config = dict(
    n_layer=8,
    d_model=160,
    n_head=5,
    n_kv_head=5,
    head_dim=32,
    d_mlp=640,
    vocab_size=2048,
    activation='gelu',
    norm='layernorm',
    norm_place='pre',
    norm_eps=1e-05,
    positions='learned',
    qk_norm=False,
    attn_scale=0.177,
    bias='all',
    tie_embeddings=True,
    parallel_block=False,
    init='normal',
    init_std_qkv=0.0218,
    init_std_o=0.00544,
    init_std_up=0.0218,
    init_std_down=0.00544,
    init_out_by_depth=True,
    optimizer='soap_variant',
    lr=0.00324,
    beta1=0.95,
    beta2=0.99,
    weight_decay=0.033,
    lr_head=0.00553,
    grad_clip=0.5,
    warmup_steps=200,
    schedule='wsd',
    decay_fraction=1.0,
    decay_shape='linear',
    final_lr_fraction=0.0,
    batch_tokens=16384,
    seq_len=256,
    doc_mask=True,
    z_loss=0.0001,
    train_tokens=119600000,
    steps=7300,
    dataset='wikipedia_en',
)
Each number is 128 + 32 x the weight over the matrix's rms, rounded and kept within 0 to 255. Layers, rows and columns count from 0. Numbers have three digits each.

# layer 3 MLP down (transposed), 640x160, rms 0.112, rows 492-532, columns 0-79
124115166079174124113043155141134132111114098143079156099128125191181145145172093094175137150148183121114154151131144129113109158143114145138134111103167090122133181128054136107098102113166137087144106102092139107093147124130153135059074131
133198155048108156095098091064152118075143101102158066119080084079139088157130089135129123133149103124116169131185092107137134159137079121138102104135115134131096151082154168154164089112112090135119160176091088096110141135142127143104152144
070081126138100053157147098132137155115131157150135104102170133136124141190065119100155176098154057197173166041152134136107089084136124171142143164124154075097159112157158195104131077095161159135113152178216131111167162100074195145184123119
143097125127148127146118101137195157114125153144157118123102125106139135127084169118161088101115137102095118137064146124149142108094109113138125137165136102168127100167085131170081119108169137146155094133152146136157139064124058090136113112
122155152093104119146105108157149103110060158117123110116133106139119153153143153151115138106107119160134134142117121057119096110104166099126126132122179196188137105105169139098067175108138104154136120178115133092066135133122114142125091191
100090154067096107113135114099101136140157102114149101119097171125114122124169155174094082126168146128158070119140109113139120175145140071087131084153097174119080156115112132129151177126106144111146096081088133137148168077087120121121139144
167133135117118096123115106141117106134106155159167146092157152150183133151120079180175115098134113135147090085113127102088119056158153172180111160157162159091095113087114166076076094143068140174141117154128138127123141171118115141069177143
165180167155110126053102100132156129100112143208149119192101145067137133139077129187077104000148169150067102114153133073134063108144113075119137185101156080112155126158201098191029097131138209073096179121155147110123142144094134148207144067
105100127167089106073152174109104106124159103067089108132109123170072121124142102108150126165128098125159103104095054191130133160115113109186092097132107128106115112068128145119071128156123088137170167150123078093167129168115160168136107121
113081203164106130069131114095113081114145106124128160119137141124134086131088111122094145122130108141110124120125075113046128122120095103104147122134113070166105156156136164128103125101136147085142111161090136072136144201175145131171170132
133134163099182095096096084095114152140132155080137117158162186114123142131142175164092136119093146116179195094135072148161142126115089110086120133145121102146108135076062148081166093135154126134164138110099095119169127123150045064103148162
169093176105164150094124116142131084066084116158130095156096147158134095158114132130136161124025158158170116121108128198101063095092123139106111085136123180132166138200134095098116081142123107174155105109066125121148090125146114120131133184
090118120090169138133065170136144129178096172144112092132152096083172134175138146103083103101112155149102091120114083181104056089133135112134146111133127091112117147163142133107126100116060127140153152050114112071158147113100172104148080193
130097172126121109123155125140162086100071191108135070182123054093058167140177150175159163078155142117148144126117161112072090124142093174166156147120181162109142127150183169154154147093187100084124136132140110143092116206174169163093148091
099132122151105029095119038052119161146153133136182136157130138140103147172094134208115117105115086099129113130124145126105162096130123106145104053120115145122182111104141124122120142105079121114123140110121151129146161166112138099151145087
150181129101158060107090131110146143118081086119149115124165145158111134117157174141118180078183124091120077167126093122087114160108143152142132078108127127159107163094104176082170181095106140158062136077147128144177138128118149066138066195
120090200155161120136155090092183144166156136109091110198105113089136137135087080140138119170083055109163039114105137126172126133203150128149112098131158142147072138162110116126149159181113130108136133070142167149142137147148091152098188224
104134182086140135094141096177117106157116124167092082151127127152114077134106175143145105138096136197079098129148086116117132099135141106147152087117120082122118114164143142153117163116108116127141128117186146146179121086155090129112065109
100079135113091112142131177086111168137090047071156096063132176167124122166105122146094114151089172132113114156115083167148146028155142120087126162124083115072099139114121130109139144143124131161109162148153141081130155076160134178165104160
131154119116111169137126173129122180083124175086128153095095105149078128105107170156129150098113140110132156122099164122096126110205147083170161153105085177142135102158095175131106176086166112136097107191109123166163111106129120175112120179
091106104108105072170112136162122134081142161116152119160161130068148113109124116101146086143128112203158106126122160154110159098156062135123158116155174128134072125141093164202116124163122120106124143153127113125163147148148154141100077178
168134116056179118103120075139110120107102135156121121116128157155129122125186157150142101160088114192092126129126110140142143144083137128094144200135118109151120070175163044143066107213113110149105078118156140142102046114182131122080114143
143153193115083169130053132137180104125130115111145125100087090169128126131153096182089127131140145146145053138080099087203068123126065073111099131121123130091104150098115171155152148149141118101098182087108185126126107158161133083069124154
129165165166116074140136138125136135147119160151095074184153147110123143133134079132184112121147096069112062128082135135083072110100136178086113180193156157064127104146125080108172136126128062121157136123118107080152156192173074146111140100
121161137115127142139099137104166080116115119107091111106164168114125105168132176142155153151144122117151074128119207161134175137155157110058096090149165118112111133175119161152146117117114137087111155086109115131135115083127119147142088126
198070162187160165123096172136089135102088084121204152144148169152054124081137127103144108094111128138140171147144128090090151141129185124125178143074099059136145080123110141140073163086071166105113076139132134122099086126133159131191194177
150122147117080113125140079131167154136152181050111138113110128171125152181050154158115131141074095138141106158124107114111131168151130143112120059152044110132143103156164113080122149154165111154195197119132064096115164192113173120092131186
131174180118141149127133112121109109151146115114153134117161166146140172096199155092126086106180130123126068112161092126118094147141119149120119149110079099137122130046118153119101200136084053077193144080124118035159125132129139150135134140
089121147180143135113201084112062121135136166145055155140112095086075153102134129074093164175133061091118110136171131161117122137098124048074108125123121132107161151109115143092163159116114120162080154131095163108151128156104079138142137175
065131090123171134110076098159142149146083158085175110134144149171159118124152181126138109165155113159120088149123120119071160106102149109153119095051145081144152099102174185110137153131070132184095103183113088082114190159049136080112123164
141112109155095130110157133111111113107181189132106166137102117170108130134164109161107149133110182142177121130113123124143133118151157128076129093086105157148144160103148080121134073109137090127155147137115072156141144103121143135124156111
090100141099164194121111115147125136110150139116124113164105157116118153123111126085154122093127152123088135135119076157177105117113146165086139134134157117098147160130136137135135104112124136127079105145162113096171103139133142107154123096
126078142097099118113109124109193084129113135145097121108110148024161140131106122169098117086172150136148157125196108070158114115164111143157073115107127142198124130158131088175105143008154131140168085154102085113077171148125132098098094131
170145125124108107138189112082091090094101145101159151115112142127191135106186124108160099148134086226198174145141166094193107091098196156120133127076198117119141114162151090131128071051147159131154118168101153163132172101108090108098142094
123193118100110171123173097112151163130149134119115089140149072181123122132058124120110170197166147127156062163099119146141171109132050081126075102107103136112150146083109120176127164129136165112065141170151126138082111121131113081074163111
093113160132147106090141069154146167077144128153120116187134094113131102085121100074120172093121068122139081156112126152144126148144107129061097086144157096178151113140128147194111133081147088158068119132129119171083144178128128152079169161
127156131136099132100172182146238121105111184180174133068153162165200136158088173181130121127118063154114136105057133177174111143173098149071198166088146102140078119099144187105136188111157130112106139154063171121130090106147138152099151127
158112152075090100144124162132142166172147128133106100075119137118116129106140145122161161130135131099128134118110171058111137144158122128148123100212144152157095077126107112165162153124187091091084163138119105107132163091082148144113135153
147174149103156098121109143088214159112106120138073130129147111114149174111138145146120126107096162128165124109112145162127121187137094182133151156170166129136115100087103100100129114126085110137112144146136178110056127128070146127122135137
100121110165124078147120120062161108139103120105054079155137129190121115134197101168123104171124105129168173085167144129141086060129093097098115159070159125153143128095196089177176138129130152122123132100116170085143144117134088122172155179
085194124159194122148078153078094118115173164131106158174128099146100155159120111137101142149130146160153112140174100061171128145108136100132097146126120141066134150143166090127125128183146085135175178114184184214174152067079116113149122214
# layer 3 MLP up, 640x160, rms 0.135, rows 493-532, columns 0-79
164176082131142121100090191120088099160141114166047181163141108094140141113125144166085107173179117138066178156136185135084118102118110066128159095070156125102138132130109158121110142045194150167186104174133116131125118116103190134153133077
201202114119174152067179095120090146132107106134173120168171120159107167126111096081131114163096134130185153119124183115153107155125184095138109167137118125095140154168100041139124091104148142150164073182097156071067164073143117160142143117
133101094151129122152122077124144146136144222146120081199141121105104156101035087094063145131133050185089126122117122122124106149213134149176134106103126139134139139100093171136144164146094119151125096216153099120125117148135134104172132155
096149119134193168148066073084193132093042125135180084096147123115089169108107135154143109116153113180131098164133112110126090119135097171115128100106142078130122174149115082096111106086114128122134157131101139121138139157108073085186149159
108099144128099192101059130164166121142116107044099091124124125127124125115123163103095122107152153149163136156076119104124086161151114223185103122116121148132171076136126147119088099165116183135133169191067147116065175177190168125088147113
114106101121144117101174107128154102165147089108137137123103068080087121134133127114100137147104140130153143176113152161149126153136118049082123136132147131146167117195152106124163101137144116090159150116122142171151151135187138134146125100
110136107081115150125129111158170131085138126147081145130084150102124152101150134110103146105158124152044075144181171101062066134112127126110129132098195145116152085110153102122085141156131127079181071189099139118149156115125173176116171079
083155142152129098123102135172076224157163074114162143026111118135134076156115134143161140211127175159112093125131106081147141180097103126185089122109165113204087111126130181145159146175148172085219045140148110144141179190156152169107163142
108157076137089105101094209137132098090152162140160165164138120148108154188143093135083116074124100159090073137120144140088131147092095133174126105110185170158124081112149097203119097078109123141135146119125148105138176151144113080094190092
081109084159094153131113101123110123180143110098124108096117127124121117183125099065137076092156109127096119165130173170176130152094146123124118077132123162056097128095131130118147190121070156124162092156138093127090109148135153112126110103
221181160158078191126125123153076081131110120135085121121142114133137150143063157098163138099130093156141098153138086148218064088117139113187193127115150122143124108132162124106142074201143168188082171088165140108163135141170132083125087119
090137122108093079112081211152183124076075146161095146161118158086123097061167097116130085086061066117122168137154111195082111132113142169127102128160115121137163059171101153128135087123165193124108144096102093063196168152149090149121102096
063092132159123151142089162121172079126111134165153066139131107123177156069102138112108145104163117141068150136104111090152157119177163160084200130104153190080156134136116107171085138125105121160170140131075135103092109107058103134160122125
086161098164149199167123138088124135184192145094172132092116152174101164127127147114059167050164077147151103144108180170162102093106123130150105150107159174127145072134135119139112129138147135147133136172128094136152187140174129148181089134
136150109119161197143149106130159151093122131142200111147141170176109148139159148128098166136136067169054145120094152129191155091156084095094122190104083073157171124147122150138143177124115146095175101101095117169150115153154125183121194085
140121110121119131165123162128114109123126115142124184103126187178148174107118141129115118083161191101076122087115093134209127072102115090119121063108125130107111161110145168124124147081087136150145090155150107131124141097109172145150154163
114132126132128155181184095138143105124165100102127100096103163167186095086078098127115154082114098110112124131117179097138093108126115131093147146178167167126077153159142135147152116122162146153117092115116088101067132147098166156150146085
125098113165054150100142169154169108132045072133198087114128113123094150074070131135052102131117115131043118112106081131129145136081139181143113150138135134094144156188158142124126078102134159124116104131123141145155156114127124168135181116
086126131077139179150174177072123141104138146110163163138069139124195105176117105167151151125122159102062069159136153101156111157123054090104068151091060109174135110173155139141142106109145116085203079116099103052160068126149161089188135144
105129116143075200147122172096085140130139140135074118062143075120154097123075138040149154127127096151074086154097129082168154128089124073099129115074108157090160124109108097117100149092165179110177118110113134161094107143127136178187131154
083176124115114126156139137141139111134086098158170089127083176108133087096117176095116145087142160129134097145183156104165103189096070147167155129125092154107113150147163110204129112115172152107120098094135120146087122204134111135141127128
102167077135137085176086121088088144126142110122146159090121097094132124113131136124098116122081124069112073094131130131082075099120109150096075133111107143127138141088124126106196080170151117150114130113096116186162146112132148089085124167
213117105078140115053130119184106097087124131104190121116160113174083100105076144127080140154147123095124107153154113145130063143110125118118123145146146106190077124107156094177122080090120137132112133109118116176175125132084156152167135099
127172105101150127116155159103116115111129089168153143100087161133137129183118092096151153142127108169150152155144180078115122089145112141182112120123082105100160087128099093102103146126155106084113101129178122175122157117184132139132148130
118137161170174191124120110172142151153097105135174127199128082133130130161126094113123146165174107107110128189137074162130154151125170129127062141185180177118165078119162189111131111123183162137191112178000118124127150085102075161110110087
176124099189129195139052070109146121153069158129100122115068095125181100126123110149088140139169086133119118099139143180097143125174128171162141102086118091070138160100176144125138116134069112101134122111129101131107114167126138110131153091
140147101185132075096114127114002209075092089138087133165090106112149159170111088200118121102156101122184101089157051125164072180085108155132133107079158133177134069154132150107119156093161113100205132170139096143083130132129138134113189160
134161101162149108121088098177096138106094128132126115160158122222174106220138136101140154118134133115175099148138175135106141074147151142111202150072156105169109107142114142111108136096060162157054151145220173074140187177137131140149122157
169128138104192066130050089113121098068187169128077198158149134172128148122145127155121146108081176127123128085078157095098109096161132118146108129115088184180150111138238123019131145148091131151106159156165161110126174101098127103117136178
136165129131088165148128130100164086106106069089081128149147125147122126129118177113185089124107073148109134115150123081128103110144137100137147159122109166122120110138105158069144120138109202179109117142227208082093125102096174128136152115
169077121131128126125139096121076154092059186179153101113103139102153101122083129108107096129116137091082141100096127160144114155108124110136159174099135147138163092157134196141137137100163124160077105107121145178222157103113155119130187040
106158074118118063137083107131081152101117129120127138158180107105130129150143145161103132169183152157103066105208109134125171116174124173083112097083160102134108129094148141095082107148149120210117115132094183063144131172023138164108156082
161141143172112164113053081077118050075132148079217142166106104230076082102180110163159143164082125103124123095142137151206187191096072157175174144134141099141075149135117097133092092196169133187148084128107153103133150093073143155153151171
093100098123082080097094122160149161093169120067161137158094138139113097108099111110132130097136150172110155117138105183081108106126152112132151156091139130137122166133132163111119191116191191145134145124147099100062103125088110165148168120
159095078107164151173141106082086134070075079165162146081124129111066113197139085108144108124136159115113136156226145066122123092085092106112112150074125126137117116122128126097139106121112148085177104128139141162149138087127120127081138162
161153112176197114088128115098089149109141150125151127145101071159180175104082110119103158168128119157152134154122111142128195149114084122151133114173155197133175132091170116161151133118149114110206094108158122053165121091106132206101131173
181174155136146094114140145134149063118148133160086151046130136153176132108153110177162060099159160110136143147096180135136155139083128113140114142090094163140103133102142125104123145117150104177170124058153120096060166118092111123199130123
151129134152074114107121073081129117130196156120141125156128127128087117140117080089091118103124138120146103107218164139114144166171104153182146124123119157109162177152117091116116158119112150145149104068159142106111169151195164092152138101
075144079073102064145166148130160155122107145079121105110115084082152161138112129085155115113100126111110112073160116129146121125154158152170103087089151164057203076144201120092161102140083143177137129141150093112158153106094097091087131154
019113082109151108150160098154133121158199153176106171153064114140125136107168101072157107106138152090162145143160074158128129104134128112095143062138137140158152113107134156090164089095142137114117121125170107158135156199168148131096113130